Part of a small language model's weights: vocabulary 18563.
Each number is 128 + 32 x the weight over its row's rms, rounded and kept within 0 to 255. Layers, rows and columns count from 0. Numbers have three digits each. The size before them is the row's rms in percent of the matrix's.

# layer 2 MLP gate, 3584x448, rms 0.138, rows 1218-1238, columns 0-223
096:094117128173122171105146120153160079205123099145095166155083118144183139093118203136157132127171162147086094126131050195120199100138126143150075092110133128119111105131158097114204145056164200073093197139120171134142140117118167061080154092067170108075143184171089145073101126158139113194128136176095143119063138139117121122155147115153141111163132139157142149124151183167123151083136174151098103134126146174149110092083077146125118090083137101067109078122170046128101110143170079105119085154134142163095131108122105086107109086146081073075068127087145148152160092117117108135097118154070075169130145126127160121191138128168158169169094075139100105106137113109152091131124
103:117117171135133165156127102117119092147131160123089165098109023129059061105171114129110086123115091128106069112163138146169111150161119146162095155129134126131127094121181154089134091154117117103127163193150086148149137148084084070096112075083079103140155094113183112084085172122089150135097128114122170150110127151084089153118158205124119114119077083143161127094158152120115129137101150137110136153102148107126151110170074166143143141159135149103132146102133076073072117141103183130118135196102154147099144124065131148125130146112100172117186095153131142166160162125159151159190150142092137123157175089122155083128112123144101120185151130144087193154106198061147125165136
101:159117088125109125115068083167074151139098156136156156114088095158146130078099105137163142129131144104157112130217141117121171135147036091111136166117152130121078091097152084106140141197116125106133109053088110143107061121132162077152069121116140110146123120135118129129105104154098108168160161060166126156124154120134101126107166103151102095151083130175170109088142150141173113130116131112117121162095132142173122171125111142157125076118200153171149056159133098050157097145074173139101116124169091144092120167104069067134174103132112157170124113107153175094132143139146100141118122175140075145129141111082153076112107150146095158138124125131138119116159149122105106103162
101:073120166144169096110126170184145142078112215110155091124120149101117160135104147191096187127097143130160112153176143074124123132070120105115073111130102155099153089099145176095113110144122158081092051129137144121073122067094187071101128146117096156105116145206104036163167127123151141128135218096099165108107124121163143175093127109134161125113137156090136120101168190188113156117105046152121061122114140095130139153141098092164132121122113138167140173097028083121102147121114153164157099179121082123151098142145152131092091160171162095149136115134097122106154147111166132142179118134155118125077104078126096138148144061140147141103188161132104117117113101172105137171128
099:097137168131183216173126129143127169092154115082134086119086138194140094135084170158127150146121068179140096150141084096166195130208158136100096118146137102114107079179114131127105151109144119116189096119134149129087106171130057119137132111113131162084093155170121123148110138130090107068128100130123134098147154099184137134093139097133152136134111075110102139177160112148155110150091197166082123099138115150083112133079158072131175221120152133145134091119086132118163076102180197135137160131071134089090127134051167103127074158131115162145132125054061124143116106158149148111176130157110098058143210085129145136138126100163108153132181126133115075083126111130094063147115
101:101142102125102104144152194143132130141140147163154128195125070171134153062100090103145145157139128075102132109110129091133090170114108186187093197106108123160139156129110133084150102121100150135151123132148080111104109096136141097140105148066151181164224119168098142103109091164120116118117111150158160190142107116083078135040147074160074180131094111115097159120126150116097125134172140088181144122143143180130184098162097188125148105110158091151134187073167087126149134161136226096118125081124153084111119134097111172172105125068120106146141166104099116067130114138122076150167054191133122122084098144142214119065159112129117147119146098098104189092097128179181202161167
096:116132113161157109134081148096116163164131122130140124125168180089136143138121175132127114094064073144125117176123134137150167105144168139132102141063154149112145206144153113137117077125137137134121123168187117106129141116079110172152077151092075126104112111145101190161155132162092167089167086133135046222082146047126156117103109202186127107096070142111143094109147103102128120130137105092110170173129141137152127146096150167097118123081126091140159095128133118147152153086127130121092182172141066164123134106096150141100133083175101149141160147086098119113100141174117149088185135168120101063167130131102132167122154179114079150028159115082124047168141169138157160115121
098:113119092153111145108146165164184100149152113150111145160153107128114176086095102109185154153141156206067200099077159167124104159130118117140136148146142187147159107167106146081124127121186145120156131184096139121121210210158190155104085075059119121037119113180106125105131163153080117152147136139058117099166150177056122114133127166161113079138124117083166127118108177135132160113132123146128171202098132125130087052149109131141125095121148136143155068112123110130105123132137096119165160190150137076192169105145138136089180111143091129132131095158134111111104121074154171049102138112177096138095121102162131102170179141126194178168102132156157124109145130082120095142149
103:137160141116067163113136094161102177114130077135138078148136102077074146172103156150115137120139173098111134145174142080087127080092115137126108150157170147105109138120113131111109092149095138187131120109116161104149109165140145130134137166094057133094128152076117146153118161146072100106133070164132137127075163137130141162089180117157107196080126162069110124057105108109103131129168128181150123144108068123092136149093129083131197174142091139144141090133066131105122155134131179080126097101104171069105150147116159148147120156098205120129136073140122094121125112125123114103114125104115180132174127077129126083134117163145137122091157174126101112143120137103157116069077
100:159131076077157110108137044162114108107066126135126101173112086140138089178071112070162121173101142133133147169111154112162123155123150145168133112109178096119144137101178084107143104133119062104146124132081100092128104087144167143112119139126091085110125119064132124120082077131142108101083106161148146143089103092095161151096089161080097078138121126172138124069117122139108131123073154169144080123136143095061093137107119089139125196117100118116150137052120092107115161097185168117162130086095110169162144155121159202150052097165132128132117210157169164101144103180142116130167021066120108140085145127118154235156077178107096100118168135164128137190119157145082133142134
095:111096149083150181076063132129143217148144227113143120196162236100139084085187118158148141114127117091149129106148159208115133112142157112161189071104086138169114088148125177114123096130109163105149134165126143123160139115121110125115116167152121124085110167145150155087129128084133130161188092164135132183165141127148156131143101065135144130072103145097142095160131147163145099141123137130121076136215133137119147148147163120096169145121131106156107126142147101102128177114146146123100146154153107185122143103183120153073167158119112096097166082077109150095086119115128147155145141183187096113073156093139069127133148115124101112137141089115069048190139171108121110220132
097:110124061131147088139164110101080100114111096103124121121154164129131122206076169132121136133163084075159115095136175164122023141117133164163090099089177156088135165113118176123146176150194158103073089170072142121119131184143165092144152134143119112112124192182174107069172122157176113090109087083148185088124086163125123190170089116099142074166145104138122152110093157146154134100107094170097159048180149123140122109129120146158183145106117116129133125153126136122172111136105166105178129157103171096099140138133095138108181183135195106118152113169177105136144142183076138068064089172209120098103136131134143157116111084154120077070139112114156114113079086088126164129181
094:087106177099177131162163169079134152092164108128158187073080073093067169184130175134132133115197147200184156192118185159162178165122073185076131112100127161136031155159125122137134115142189164145122111118172113189190163088150105070081182132131185141073120169128145090074146124117125127154155116128149150162155069146197097129136176112174187099087095118109154119161116110130103201131101145097142151141143156135108166100097102121156194108116165158130146141122103074158117036168178166099103110205120103116129112124155070133131108085127129092130150112125127172133134100207138090075102162155071153140156100086152131098139134114081107105056155127099104155119113140145086109117152
103:138117144107155159125116120176094080078125135130129078121095114144154130147148101127165182182111155123129091135153118093102073132107165117134147079102055127095177119141119180144140100111190137125092123101228153112148094100203196111124138147181137154121124129137121129087052127123179112125138095077099188130148152147119171144139116117161093116150124122123094114103096117161122160165129170110147134191137145126135099079113102030128113072117105159113107165162123145221181216126171077115151177111127114082126126084145124150112153148071066092103105157136122135150080141125087134192091102113128154161141088139108081065126149091109073158177187106117112124134193187137126104084136
096:171119085132088157131109162132157156149144084134121133084130068117124093124123137177137133138164108104134112138150139058113181086139103095143179113137111150125104151110098146135126189165119136082096203126116129144109177096119065136150115095103151129105116128116075122126178130158210170146093107077142090097091107098116064201097147138098118141127135111139116116192127137185164137110125102133119042119125197104130144219086149110094189108178136126129173164145089132073121157155122154132179124088170157071127085129122172140088118112077176212098101120088102134125168174124178064103113107126082096122127130114130101192101107080092157090119161181143144107135158099144090162119071
099:120087132105067141129166128174102093119167136159085165064085105065099127112106143146112127188109174083140120140139142158116092133144092108152093091116073171132181164113146079183106077095168126118158178168111105136120142119121115120154138066137134111073129079168140127100145132099135153162126144155104150165120149168156102115128088089145129124099122128132137104067112097113116096128193127150047179105131146127134199095125138166119103165151118119130123139145121072115164114146139193098132136111117171127086161077149153071159134138117145105080157123096105073118175139065108072101145119135106124164123088088160139143095089119178117141156099161129149110102110115116132080126159
098:057117147104144132147106126155094172105118139116148064172139152142135219173114141109135151162128175056143092132161114121092156128113138083148142172109130166154108169131090132109082115189115152148203129125133134094182140113148177116161152120180188146130195157073105067167103160096098156121123101139115115080079176082145101165098105086089142095089185103173155085079153168055127141183127183142126142099158110131144093154153118165142163113188115158096059171134110143082106142137144119123144091124099090149110168147165129080146124087098178128119102121170127086093120143164111114144106133153132171083099103103145139075170152171182099136148128107087164092113117064142148130165142
095:124137104097134100118103070127146157189175103142156134139125113149101129151104110142145162097119136180100145111087086136122141058091124108165085170098134090124126137145135112098177081126137142139153051110092088148167061100135140121124170179056171114153089074147149197143159113127076145161094048201144190147163206169198129150188137180185167082174153182125133084126074081163099078140115071151081120092075159095139127133114157116121148196102103155121107131135152123155157130158111150072137143155110060128172161134089156116100139167125173152136152148175138117127142113121156163116109149129121106130120165094190159108147070123142066148131109064137170127145117117101069134151086
099:132103113153142147096174090113145169149154108107138115092153173155079072090187148122095185123136155117097109129189051086110175101168183102101141162125096129038149178117162089156151131117098178120186163174174162163065097191102090138166137094014172087149153113169164112126165149138127100132100171116132165131131144090140095143037083179098076124069150160104094170150116116116166167151122101134133126127120118162103165109116125145111129077160100089095160111098061146153081117165114118074154143137152121111120135126118125081079146103129106146169102103133105155091081171103084177159108116142087165106148083121098158140104140105152109151137149161144121167161119134158162128122162
100:173169192145150135144092129109171140137197168159136150133154086102109067068138132134124134123155092133123172100074193071122113170147074124160123125108177097113159094124147151116109129165089090161184123064154062212105156125107079076120152105110081168159108111081163162103121161129117147111176114112164147105114163121127144170118144082112139182162095140151118115072137126166098098123138144120175101114098067142125130213101144155104105180108079100144146107125104098139181117182119127153121150140094151129131138143113056152109118090102097152184136159169138100150160147125158079125166085152110172109107161108089151139109138113166112162131102162107110141114166129091126073173136
098:104130083187203099142132119111137164140099096119117115131172114075158139101115171137129166131153238175165111148075151143111074105135148132119152168093074132042149127171117114128110152085121118175111067148062090109088091128115142144161083168103132140107116118095153179092122167135144133138097113135138147102139112128108143124123151131118146090150098124093126067115118202123092142116167112134171119112089205136162158133127131164141112108086142126116070116118110093106117086113097098155110074170086140102147108123102121110093082077115112093094114100139161096119108108152113156164106113126123125106147109134108152158181079191132162117153123151164147113131095151072150121095098
# layer 2 MLP up, 3584x448, rms 0.136, rows 1218-1238, columns 0-223
101:178112121125169123128138117170117138186129116086100130112219127159157139134120138123207173092142113133147142121116143167150141177112128130139118058100128145113166090149147143117139133104111182125135104108136175135099093183044126105141125178093203091129161150102178122063134127136096109089107172123120045159100110109129120121143157147113203187155106130068139105159149154119145088125114151162100187130159133135109111163096094078174124095123099166075074153121042101194054128130154143165061115111097129111099084090123098133150155122132113108104134102089154062106122142159107119119094090102136087128092135093120147104083109113124157219116134121178090166146114111086106144123167
104:142129168118149150147179158104132021149091145090080139161137093102194084134169140130083163119081113112099111114156110133154149159151103132113116173143172102164134156132094105055102100126135110060127120168057162075138150164127090084080129137160085140162154107142105147142089157127152108145107090110154193139116125164172052115164143167099132092108095115126147101070130143097197097159101158119210116107114093129153146159161151140122096134119159142129083178112185130091114154150119110139118086114143130130081167154122079134146139123134085131144221121107115114118163066114099117131163143185085138195115147133121156082134143088120140110123077128065083188125129207094114134170153
101:121118162169121189136112128133099070102137114128094120120174185164120167153139160183139140121191154142147155110143046115126144104146118140122111114162149117149135158158099121103131148121098161086096183136147157114125157136090114165121197147142132107114172090103127130129100115148206092054177093113086110102139235103173069134163125117142075175131095131172134132128118146134156134059174115116055111200147151109125151165087117124141083113157139059151110127103179164137123140094084140203128133133178137145102156143158176153168120213118142157100187112144074098083139144191132155133150123121115152220174194094116132110112138074131133129163134194130146159162101140146155173075129
100:176093090143120140164131112084164170163150132152136156128127125109100113125114167150119145153070145127097131143169185185164135111163149146155148119108131093148139119148088140138151111111107149135108146124172100050190206212158114155141139106106123107134137055159182125070107055054181089111146036113160103121110185128133092172157194109085109107090135113158130150082133059139108120187091161163145175136146161118146132167151115137108099120172174203071156144136148180091142096147055117091123143115081108163104108132106111105122140111118131157062099119154098116144139048160130090124118139117133089139162146092131141209089120146139113081113164065072124130068099148122095070058112
100:108072089115182190140109121081100094117121109111099116166141103150132148106078186209109144076132135127123120090111114108126088118184098135140108177138114135089205125127111117119145096112227121186171164125154165115078106138132071136177146126143122135113096108112137106121123132137075132106144154139133231070095124121143090124089132078127182104125059178100132121091149081127109092144105108144110099162134136102197119090124141140082133138110090118130091084145152152195184161116111160096135164182098091139180135050102112144116097187104107153206089109131123125116140107159104132195111109121092057087174163139092148145165113138105156163122097068094122116095088148168151108131166
105:116120080148098108112159117149164076112071136115096114115117142146140153138135109149117173151108116133119134168066118108172135066219137140128123144093084146075110124131136133174097184077130189153130109134124121115116148137136189109162093071037127134143182130182140091142109078113107139126128086146101191166124162161118127117125124168182132148144175138155114106134135139130126152109127151137144113145098101129104141103130178135181173116087159171128156129123110124126142120029101156155170086158101176119141106147111128076086089080112166085141138131089126128151151106149162117150153114164125101147133166134082109107117111117142178137158156100130107049093167110154160184082165
099:141101073179142137072130124150132136122126120129109110159166106153052109091151164156116119107124075190129120092113085171159172182132187141197227132115105100140163100106070101162150139100159152122150153134142158108111134074177091166106213136095080079142106101067087130111094131148134077106119162199126134140146123143094129099101093113078068128133116091120130162136105048117115103137143112121105132150096121113198133128119111121114120156160128178130123183055112119161109110108093121104113123141140096122097143086124114125116121178150077084140118140143045181129107141112149125101149142142137134084140123174093126100160147121168125118114119094090151075160140160173039148084090
098:092168117176146103127047084155103103185110118135163142126173167165156067115101076105134114147115126113103097064156128143151127149124110132152132141170153077174133077111131117118103136139095119124137097176165141165136112106135172149141099171097046102104097169155154100137140136077188147169057125145099092091116189162108141096159083131068095093134131134152176150090175186111112140104176097151144130096107097135158152132084113110138157073128115104146118103097110160140162146094154141149178076140126094105129120112147078092177097153147124124177109127143089115104089071159164174138135119138118125190165127142103063125157162141077170129115130103137141154144104189182138124118147
103:120141125144154098117120107156185168150183187131177090103078128091159132118163143144065162115151118098095119117163161135130126173165139128096129118119147137089092183158069104137068168110089117102099110106118107139110156090195102156195123121152082110119139122088158158150149107124144163161110101140106156107133165102112164084137120083101160118141103125094099099073128154091109113125116146107123074079077147084093131147118080172117103133130157121211220163078053124113148068087179122120157169142118121133136097115127083118092159165100109134118147123091126072158146121129173156147145138090216141154129163131098167189152152153125117135089126100113123116133201141195103128131147
101:140159107105098189134108152113146071111175097182139144174167159066131167139152169175141090145137134122084166145105140153148111150138157094114145132121129154184122103089129086124142124129082088117143128187096177078118095161172080107157127065141134072186151182164150184127097156113083169105156158141115143146157101128182183111170126116133143111086159099133145111142187149140163115080137114204147125084144087140170139165146106046084054123143158110117151169067114147118098124078187155137127108106173136111124153116177100106092131154135116199115118117081146104165095149108182111139155065081093150189145117101135112185104175157193083092116132122124085141069136152056124150131139
092:165205132178134089192152138102115112076073075098159172082127082125096105184118108120166176188091153143116094144124123076109157111106109108043115158161122162141127125083059126146145112161140119163086150124155145123104141132159145088125140119094173113107148087107100127193092138134120141162120208132099095109090143117164121184143159154107101119188185122176143173103137149120137132148104184134163212164088130106138163116110088125134065129113124155090112161157084080111157089127112104170237118123124175065129121121082160175191079095137117092120067146165160102131090142157129132116071111082070151133165129123122144140160107146132114139138101168132152135078141108134125166051162
095:128099116175062107150094122130127105145142099135125121158121125166139093119047117106144144098171094093140152130155135132082158130176108105126129098134135135136116111190127150103131109140176093136060126099074131156146103202166133088143136152135165092164136134171167159176141117124130160146105142101132162072113180120145150189175167143134156101115115072110171089111110197110125164106122157066067170143138209144149083136095130119208120113103097148149149139102129064098145176158111151173146110083163182066135131153154064144192151141169153109127156100099083113121125212139169113141153151147120095110109078093115142114154118063090105121173115081132151101146155144136127140121154
097:086085173117172164121059102142124084105159115152141135122118071150133214157101135110089077134135162098215152158142092141146162179130108160090116120075199151162154196134090114129121128220175094137128141128088138165173184032183122139081168089079201116106132126168127118134111166162140151128186113100194126174121103148124087143055135092133139107126113135143169110100108155158065170148130189082134202079150134156104183116100167166145114105087182164188115143123120123171081092147147123102141118150099137097173115110106096092129122157121161036162156103156108149144129113135100110110144177186050104137184126085140117116141094122116129093090089131159065108163140153126148140150119
100:156097153116134151160095144072179155088229150139148128117187168136046112060124119140131145111120153156137135140122084164113131166141122144133148159144142124129109123112100138072174127158083167193143151160051131140095165162046114126151027134136141164153160102157196149094149182097121132148182162110113115147154132079119131140134120177080178145139133098126148134138127175101186147080136111101149136169067167138144094188190183141163133107092083130097104118111144077109148101142148148199111140116134151146172118137114113120189117128151204099131125132132136130126063114143114129144108109140070091109137179153122146107112145120116121147081091153130095158069097126097112166153104
093:154149203158125094108139115081098154079134190118108127156123169145146113138103089097086096193108120138150199116081141140128071121137144103128068141105145118109111070123083109092172173163109094167113132082133064108227048102133170119135201166218123120195089109068101157114079190145103154125169113195112149153090194126135149096120134125093070124166119141130095187073131077106087105127133125100133158085173095153131134098133107128153153163103108091154126122150112139129167108123093142104096144142098024144093145112159162121120124115146142131153158078084046052174101118130133088131099121087082133165173127149108116084096119147113137135164113100121128197172137148092161101104070
103:136155141142129180135080167159098087082139153120136064097118167097129100166098097128148149072119081104128136149102135108122121132133126133152138090056143118164133157107161141157112096069077154061115132113123129099127135154139126144153143118143168144139124087141136078158166088144110129091084123126110128116070102195181175127135094161134152105136073183182123140200126141102205125125146119121126158180137146136205079140150112115111110112130115083091111107190117141144046166109143119131146049182108119133165131109135110128083123147103121091098147120159166136142162186123145151094147152135086112129059165145102151101142125143131081136163134106144116098205074108185140141084148
101:154143093151128168147062105154122216112195053137130174113121097179113113191099155061128148134132128102157103140172094105126099104143159069179139158116193135124171113142122114166128094190114154096163176109108162105155133112179127076164109139099163153139145135144130129107016191170135137147184132137128089119153113153156077110114112199144229156113082112154147121083133105134132136123122144132162141145126176084121150151075099142146138123135095108100172145159112129150160144134119127155137140140113086066133097163116129056188145133099174148090151169182089115122094154108100109143138086082094138119098123186122147120113114131086086135049125115111164145061130098134101173195145
096:175151174110202142114118147099130166128159147057127154137091133152113116151148090165113165113082095144074099095163098125118106143098128095125115132087161139127168173125174142115117068157106110126130099076097106179106065101132095147057126131087176162055137105148171168142146158075076097155177181184079131117149190201141129141172109165139127105123145134112153169146089110136156076128139130117126097165138130154162075164119151101150086153101100105076152118103087162092174174137063120176183175157130080117228170154128166173102097126177056110131185115199039074115111108161154149163137098086157109119120126063144129148150092131129124140150133126159174119110145130113088061138115
100:154126155069075146155070096129223121120131141157160154200179136141174198100112137115122071124095163087136107164141132147167134107125125196134117128121146145129128101130136099113160142135119091130113144075124067123122152160131101131121108079156125202112100122179161112096106163166131118120142108067132100096120117122149131114098115148098215200120124147130096179114137132150109161111187112095100168156139080044106154129127121113177124142143183119096141140084099109134131126086147183116111081129126158111051085108088135147108116179154129100136151188087168113104173155175148081150152160165144093176131128178179129147103102132167128111120147223128109111153165142140102149171063
096:115108140080140188112162129154122149153091155142083144155139128186175126181074146136139143098141089103106114124114127122093150137133132110180042103106097100154110156141179111074085139101090148135166103137137163111160148185150096096154112122136138142164174163123157164134110156121110152094063129122138149115130098161183135164138085104132087098120223121172136078147121146093163152185069148147120100167074155145112160139056128157185145081133154154121071127106115156093086134138131103117127136088190099073097101140158119106137128196125179159116185097106061155086150106133108103133144156125155130154177083084082114074157148135126102119126145151187156125111080137117049126064126
101:080108085101161093170088094156149160103085126090134128154068119143078130133094173181095137122105088136110174092153128054104146164167152155143173127116165112183106139142082156147140132082101115125128136166098139128096075159105140126105124149124202125159099166138133168102137119121192136146148128181132153164181105061089156119155164082109098101127139188115137134122110106081093081119164177082143145124177141128158097150157112093155115071119161107170123158108147084133185132147154173130101097114184210176142131049125133132065097154143250118085124062098125202117162111155132168122155129164130078147152146104156152091112092117150101139112097123138138109162095125190171070111095
# layer 2 MLP down (transposed), 3584x448, rms 0.136, rows 1218-1238, columns 0-223
101:190114111107162127115141092129167077118172101119147181097166113143102178174103122115143116162153091138124118119111146163124169153130116117083156105092166119168118120126126156167067110120095203111122098103135158122129108104077109141040123144108190123115119155142116074105123135135118172152140129121177065107130091127083143106121144173143211168138142164084142103112194131152111090097105111131158134100134144148080175137148214151173144112161117130096076170134122113101175152091144114115141102122124125102207136109149126188135132087086100129144128188056105152132114133110144094147114136076100082141149179117089088127125183093135157103129174046162110144148112144094154102153109
101:089141168119136113158137139027171143187156120085085073118089090101138118095158089174080145200112157141168105094106122120137124144123147185137101149131125169162148099154157128094115088136078130066107143184119155085127102224135072093152149157112101124116091039096132092150114155085129072186051099133076085143107093100072201129149105104100138164141136201103196137045102180163103070135103056138125153144167132099092149124121157138150093107207117104078170124204086139148108172090162121163152147097151108150135142110088062095146170057142112139140090131113137128194084147092074129098146120130101125150096129187162168131142137133167163088076165172129151180128110153135109138117138
104:122151159153104155145057114136127061119139133166170103143141148194122099139144086152155186110185151108202116097139124147107109143137175107103043089158143132162187100138097139124142122200116153162144105178150106105148107187112115120139144162152106149104089134096127078220116070129194081173111099166191139113212140131080144082173126171164081163138153147142149141111155147133097163145156108170121091094106061154115144102163055177143138136192193156149101131116179127126109063090102138198153110147124138165107115162119169139117108205113146098151141120093103091134085154194162117093199129153160158091133125145096120102108141099093156140116155136120136170143111075125052159128096
101:128121131133095134141065112101067212139112102147097188107130115070083114128109083086118163137122114105140143108069070193103113085139115125083173159153150118132117097159129123201099132142130113133117148142133159166107154128134120110107034119115145152124118113113106132139195115116190131101127127080150135125125151159147132079167107099141147139119100127153124069155071123124109090108120186089107156102154132147146092162067133157105101126179117100151125102102141130161073153120136110080200210080087039100140120091097097150150152106107185139135146065103136158169138087141112160141132148163141142118096121160115098144110174128126100126156049104132189078136169122086107117068108
101:166106134127128189112140110120056183125119033040113101154059172166108140071140149136087179129146098140062080110098120117131134156161106134108086170095092085127122081115102152119144079121178130134117169114118133139093115180120043161087155149156116129082120081142148151118125095154083124050160111138129116093138186144147084111115116138094139139115061070167098123100173158101129145128172178090093189130123109142066128154097122084107155150108164159160136136167134129105186041095099133095158193131131083092142120080118143065138134185067142172084139130091070072137117174104150107167071102159091067148105155105146155131111065144128120087167113137055074129090143141149108135137137
104:082107162135100144093109109150061234119126125132128027133167163100128173127134177153111156153060081193107085177114120119097138147161111140115132150153125134141124148100132165059121203114093173126118134121152116124106146105142159101167139112169114115150143163154143142121173112125121129147134104163117129121105136177108134135101176091126096108111151177166153099139112146155088108123122111138065127134095114128037136160179131052138112125201120136130117133174128087098128168126165124136174141063143103133099175168141120155180083123076057117126088098133141150060074111136108148063141130140127142173122124127141162109174135087092107099121097135154146141123190108130145158146159
100:096087080113099129187149147130166116120090160162148134152140103129068120150097094101122114036154113108118147130166139120129131137161108096133140180073085124149097199132131145147109143108111104101176070178237112107161120108166138107102123109136122144090109135148128093167131150174075129109163115159152078167094118131103158063126101156119045106088111129131137151131091075109110118094150105065090131153124127068148149148115151116102096150168164147128101109075079163116117146013157178119141122161108135177177157078131083154052130204172107133180126136098107180113118134148130143108103120124162128126114097180135103101151110151117190082044110129102091126155088133117126099087139
095:109115191092127167121128100168088140146141116128104109105103142095139112091140135126115158154138097115184109122172155128119124130137054141167105113175153107105127107131152114155158091133154117125160118155091126123144180124132139145127088121116156124172111123094056131162079130143166153102127138124102083150189166107056115177113113135140255107165091125150125160100192108171147149050224151166137122108154093151163103144073120136081099126150109132190127129143191104124136070102158164125196101090134134163171133156089127148141150092180055079130109145170186101086129119162094160097125124129127113095127110129126064112096129103056111185153138130128070186152133157155178152146164
098:126140170111120110129143141139112226093095129093145144134167142127079141105127187156099102166155130138097120077149120142177189198155090122098151125118191066052158193130095103078101096117135082123148123178172140114086121128155098146131136121101076127113103143049133110141136140091074062090116125129118104153182164127129129045148126127167132167102132166187154154141107111098167099131114100174139114140146094086119153115122145170097086088073078119163128132172112155118071126176164169146152138124100175093117089124085125173154119171121145099140115165154126111130176190059132127106112116119169179160179157067109103125136078180142152103103159166118174107143136134112146090148072
099:074123082126123131144067157112192096106192119107161095122093117159149103155209114144139090175081216135154074117112127167175073099071073106180144091170098117123136089184121106139065086089093086123125130128112120114105151110129126068104139137120089038114094136138107150124105150116097153140153113154122195117143106114117129074103078115137119127128197118110176130148131151102197135121104138123123119113050159123165119138183098165162099178129121124150127105126071141115156191111136159175129126115135135121150131111141128085125070137151136131098099140124113032124083120225139151148101119161088146104166131132150158156058129120159136124115163132156152124097067124093191134115101
097:161108127160180063140139074112143106106136135113099113173158103111087153167102157092150145158108164131123142192085142087144155094054152103081115139106051155096103155103090140148131164161117157149151108084083160144115154161132116112149132103160092085140142118150128141108179105125154141209126151088073121121177061169171099112177089135111085145157193123099186131174050060099110134102097138132103143138102110142101074098135178121134094110098122143091069131092075095100134128129166073069147102119097131099110114148117157103132130104144120122133127148121160038108111105124157103161090135136084182119140127153074126094180179129106119133163169188235207150117157119121129151096121
095:141134131113131118096148156077097066121113124141095160126115231068115138130157119128102127157124138137175143084138121100131114120120151117127118112153162112151136115108201170171134130154109095119069074142061161144114078120153119089121181114132142122144140126077113095091167136103138111081184055068148130081158128186166163214150166158116160155146180112126087142039147152141077152160141136115073111125112145115095182124117105123106144136177133118100124102146124150115107065149090154100130113138173139082079106082143093132188140148067148124127148075145157111151097132099084132151097096176163066128159211162150165118090127162148110046087075141172123108083089072117069115122085
097:062159112117130082207156126109098116151171107137159165159091054099157082177163146128128095151112069126152176160126189084145140166156099164067133097085156118159126159175056119124163165114105119075127150085109068138142165101141162102123170154135141143151091187128112136136152207132128082137135092125113121112091147157134109082145195090142170135151112106171125144081081191158110206118119125147158178136125124124160108131086140127097108107102154133134146173164067174220133080181127142112179073137097127175069196026079141125124171122110148063093088144101128119129109128137153172093124124183105156101154095122157142159099122147179158146149065156100160114113073186119153121124125
105:094149106148160113135130125128118206135133096195100213142117121062151127092094140158168120125127162137125159108134085113171137065104115135058065143087153136116111132174136141175062107119125099123159142162154091148154127083112108135102110127140114175088124132111140095125115127100093101090090122098123104114132111135117154104074187131128255123156084141167214108097144096121115148157160070135121100102120097107048111121127128161152160101115129100150112163019120150147149147095098147091096114172143137133056086076119137125142195141155096121095132134182143104144131171129107157125122130147128166088076142087174120124108072087090174122146145116125172091164145151058161204161149
093:100118144100136143128177151116097132118099177159114148127103142102127156190168159135072114152116165191119151137143119127134126138119098152150152151106190141195182116099102099118122150159129138104061198174141109135139098166132106104144127175166165162125119100137064096068136159133118129118108101149063182147146120111153127131102149094172119076136169153098154139140108168154128097109172076177143097116106083086157116173143079104202101177153127073142097079112061079088158075125113124179089098061160164136078085104148149108127165126192119098164096194116077161204188100131071060081112084158136119117085132142133121087121150146100129134093090149129148102084138136131157097131095
102:069129111134132095123134085153086162150121088138106151172115140190125089073131127118118141098116090136147082169142110102110139122082176106105152140146118179190112124093059122101116178126159123134127143100104133166103123088161156088111142091114112105112114183092171116149180175086203131136093107131126131074169186178160159149131198119151170105124133154130164135128095156132115131110089116081147124122155101130129071141069125131100154109152109084133114134121154097116203159145126131165114099192107083176135031120140105138166156121176101112183179106103176119127107119153142105133113167121137112092170095128130117156157112161157147133153134108113172084101108103171160122135123
098:105202112147118109139151146097106213100127148121156121114193099093107158114101130128079122071147149075106118104183070111148100118084118135106087124136123116127133066108084150095084114086153089144096105158150077157112145180188128152108163110150129126123163107113056056192088158093120110135110135180099117051072119117162112083126136145101088144125076141102111110211103137136110203142142175121094158078207100114154107157147134109107117121076145186113107127181167077148153099121122093125157113138147130148094146137115183148149173168113103105152177058079175105097115118158096137097110121072140089114120080153116110084176136150177136099126152151104152104177196143072152089142141
097:148123099097106143105108151059071186143145214138106189163127083137161082082137144128156143124142150118121146128114079133149171157105119057139069098111113137110106107164101091076138087142126160128148044128108190078146086108131140173119128161042189121035158110134097163177119058115159148110139066160136162124083152184128133105131133122165133109123181097111131102104099144136105102107135127158084136144118138129158078133137107097122142128058150162040163104121153124146111108142131109130110082169121099101186122110100213064168183118111132170140112114153144098114159179129164165101159157154114142142127075139135109120132063129120103127110129160125154121151164110141133118124132
099:133159113124138156110117124107193093130101156104173068150128055181145180158118108170170110069092201164122107113078139183154144162134127194120118139095075116095144102145112151120125187155123096154141123117103132114228094194127131145099097141145102187122122120171177111134122103109100132131144137099139108160129135182142139073183093076130164155139106156076087087193143115142070106139153094116108138133166156099135156133173165126165174164150112151224140097135167101108126004091110181131097115144089164131100157062147126075099135158144063106103131133101120133121139128081147171085145117101133061175101097149140105147145133168152110119066132098132129118160148115115108098092122
100:088071119100049160108116124101147065125100100156154159135115124211177120103132098063071143154137139115142111107172087128124126135130153131151152184091098131161107174137086139153123172115134123178124137120138074172140114167112174124150143128122159089147157152142150137114119124081150079157108104108164037122119074131054161089057150110175154086083069179165143141143118121089157069077169127096154119149155158138159134072135124101051147126201146187153089069099114136145125123150111147116163105133137154127159108114108189072136145135076095109093080141111122117117131126156143152105109156097122123118145123106206106144136114118129161121189123135217124084094110095066140121158135
099:197110163112166138137149114115140124121162103162124121158088126096163142155065154111082192125121221212082067112123140157176048096154123159135192124106076101106114116144134131093102180136157100163144150145149122134110108114120106101143117140133125147004153150099101073116102141144062120109126142064087110185105141133094151112175127142083068114095147032117141145118155140067129168133155065152156144083132139134075138110132121153149131081128191073172094085086125096137066145105136070146117142130118078152140130072138160103045171112131127170164133082121150107091132078157161180162118137130089106094174150143104133102183110138170111128134131101122118203086145126123098158096169